python train.py --num_hidden_layers=9 --hidden_size=320 --num_attention_heads=10 --num_key_value_heads=10 --head_dim=32 --intermediate_size=1280 --vocab_size=5034 --hidden_act="tanh_gelu" --norm="layernorm" --norm_place="pre" --norm_eps=1e-05 --positions="learned" --qk_norm=false --attn_scale=0.177 --bias="all" --tie_word_embeddings=true --parallel_block=false --init="uniform" --init_std_qkv=0.0278 --init_std_o=0.0278 --init_std_up=0.0278 --init_std_down=0.0 --optimizer="adam_variant" --learning_rate=0.00147 --lr_mult_qkv=0.4 --lr_mult_o=0.729 --beta1=0.9 --beta2=0.99 --lr_head=0.00666 --max_grad_norm=1.0 --warmup_steps=550 --schedule="wsd" --decay_fraction=0.87 --decay_shape="linear" --final_lr_fraction=0.1 --batch_tokens=65536 --max_seq_len=1024 --doc_mask=true --z_loss=1e-05 --train_tokens=458400000 --max_steps=6995 --dataset="wikipedia_en"
Each number is 128 + 32 x the weight over its row's rms, rounded and kept within 0 to 255. Layers, rows and columns count from 0. Numbers have three digits each. The size before them is the row's rms in percent of the matrix's.

# layer 6 attention key, 320x320, rms 0.028, rows 8-25, columns 160-239
107:107179132070083084123113120139137129132128149127123140117197152111101128140136107149028171116132103104085076151131160134167166126209197143179088154086154127153156114154131104145105165109179124068191135164102113216143088078050158112192165070
098:075078199159170134133127160086123177089176082110130148106090158133137141126161111135182171107111107131152106156126107118109155193099126123090126115137109173124085097132115101172131117165112114170174059119107068128121183121079128070160109127
106:121073139152097099086170094171140143170102118106126165208109161131134151133154092131121124122105112125128134166172132139129167092136051170162169149176086182128200132125112186116166128068101140113119117205105134161111060070146118138138133109
112:065150121132156109153122144069094146199078090155126127130204087099106102165097112144125087080124156156097145152149121144161139092114129112176079141096101131131129124143128093141107122051132100116128136100107125133090090117120121142160085122
111:133159157116147118153115108136094158165071089165109076083142152104128098118117109204125116151123169115122124114067152141160130144098149133102103141101110128134136080105166151145080169152125115112150115154098113068107060135129136187053136099
108:123073170111104088076115122178114139118143125125099095089055156120140125139113118109175175093103177238105085146153145137138086185109130118101109069092097134116109150117164098147105141216126133118080181136134165143132092123139127135011096144
102:106080126138072168109149112157105182151142149118092136140103117168179160131125125173158102078170117080147072175118162135111148115104114144079137165167103177138107142154073179116085141103120122200121106121140075109155152115148165113161184126
103:103153118147083096169138131160148090117120123108130163108156069092099103103129116167098078169220118078138181117152148086068186030162092142131113143146126083135092165114066039120105178145152189130126137134131216109151125131122105152109105126
112:104148072156135110112115138144214137145130155132117130107135156084146155131054084163119144176172105081158152134137145117148103113081081115085101070131142103165121113121104141159149115127096152079183182118117119165102094110173076157142135093
110:071127146124070038133127197176155125073168150165086095143162090159153145091084126150106142163141097093140119152116118097091176161155136146094111148099081135103140149087133165091137137126099195070168214170111149108116167093101145085113120101
100:138183142082123094137118145179111113193072110147114119111139117078109159134134126190129087156071137109129141111197144069121164140125178104173138143243130149147133122114054179155185146176116130135127217173164086070182205119150120065111109158
115:155156130135106111076092158167100143130090136096138127068114096127133103148111147134103162109104111130110115096087105100161149121131138109143109079174121101158114080146103181159137107151150145158181162098154091112147097170153157054199087140
106:141101081117127140168180142093098087179176149130183131073161116156144134097151101113108133164154144124143077120126156122146103122127140139095092157144123102093105117174157156095093127132121119152103161049143140081118070139156119094085127144
106:074151125143117133144186153158155145136145137102131116116130136117109134124162110110112113148236152081134145142178113120120128086142121085127088119120151158142094151151057107098115113137173162100128137059108178109152159108187082159056109140
101:153107143188123131120175087128094124105170139153097111130151128135097134141096128119152082114120093135142128122135095165212100080156237070148107135163099118108108109157157159082102097107170138126152091166176132075107140160156091141135127116
119:070154125067154142112116089115170140119172155122097085121113093121117135154115138134177086099178108129080086105159106135144145130083175131157100125090132142188142126121156228149125159167172123147117190091113093137112123115223103133072164129
109:108186191131149108114130120169147112136132159115103152169201085120140131143116167122149085184109104097176119181144130157160109118208196136120091176088132088061151145133099102151130130086126117095164133077133187146092105136096076078195101140
110:139131136163105107142171138088093121136093134095139171081162112159126116107113149095167119142089099196143096083185109118155079152126066130129145113125097087084143122167109147135175138116173136166127111128114067128117055113140095015169103101
# layer 6 attention query, 320x320, rms 0.0292, rows 9-25, columns 160-239
100:078147194201135172091085182153147097062190095099163160136131105146120111203096099135167091050141051113138131151132113208129133130112128112153147165146099106117118111155082139110144146159143128114083081089125102152132147096152122153126154148
106:067088121118081108073111143123143105144131122074112126168133173121134130115155148091142151174135195198152109109117119103099135134147158102147086140160115167112159203087082123081129141091121068107090154157076131062109053065113105158173109154
115:077133070132075112173130137135105112125160095136148119182175135116142098146117045144140108185159185093088125135114185159105191139106115162134124075078127097135094131150114110185105188129154145127149088166127133088081127186143123155140099090
104:104137115113092109182163123145149102172096106135123127098196183174091165105151060154098095184179091106190122117080126150110086144115157149077096132120193085137175106222200151156145139113129141102114130136114101082085133097102092141100131128
105:137118169095179130121112151137131100106126116184147160090083154139148111114126134129145166107074105187117124143123135180173120165128152144111136063114093229149138123084129060105104097187122095134138172167131124170110073115114102073061124113
102:073107141123117113035103115170139117153110059113151170124098103101162157109092134097171151135139111138149129086070157169158071103149068135074099123157148114130101124097065162206104140077093128211096121122198087114092166152120177125151198203
110:103111141124158109090131146160144120086143071133160149106128052106155077124113170106125162187144140084130098104119127158088206135132135073104127136116132118112056168115073115156089196091097149183122141157188195110127093150139131073102124114
105:136128194111089052120102146136170115161106117166088125191107109149161139115115137116086127138087106150107112147121146109135076165134150085119111100146098173176126118126132140143093182172163206085157203152162166131082114071113104112163168155
103:104073112125078150059150172101154116103096112147143117130201106155160119145099163092158111115130116059104106169103150176149119130117116105111103175101138108121161163095104204097190150130095192143131129147122138176120135121103159051119079107
101:137170180078101141108165140134108155152074139084110134166136140059135145175144116115152146165123151080113155086188136123172132130136154105131093162155113084146119210130099196167209089151112158115117152145148095124142187139115146109118090088
112:121165155116143163118141175075081115135111161118105074131111112105140134093156145141150151093150118088058162118135127109129143124179138160119141064094107122146074149143118154075158168200126095118141178088155129170155106185187141136101111151
117:096139085124080105175153100105111094154179104121148129104171134120160130123158089160153159119117155113116110152101121094115113108169062147089101130127126144131174077114127194148088079140149144118101108129168132100190127127085079115024147057
108:097119167128144127125179086146152127191122089123146144088100108120154080156150177092119125081185107135090132104136088161135052157131095130141104117093149150119093199173105146183117046119134134197144154128147167120170173098149089128100098124
105:097112130141152164138161091098146102124115106170093165164141159120062156132126116124116135130118101132140147046149101191139135153123156133102090140167111106108115081142120170090139128102167151107119142142144127114130143192133161147093153135
110:083192107080160149094092062176093140126128187119096140143125120142109141125158103156142076166151106133131116143145082120137137114112128209134114152089143145185182121063219135129098117141134170133138163149121105137102139119163138095148162118
110:068148099086107111176162118158103093098132159188036146151180114146112111149177132119098043099077179068175120158174183083166102118100127166147145130069073104098118173083159176174157157054107111116093098086116137154091096139107180116163124160
113:106092119119087104115146103172095102138131138120108161124131115107108145159090066157122138094114087158102116131114109109146115106140122149144131097151173104161175075104107132072109092111217106063110126131130092053151076152059133102085059098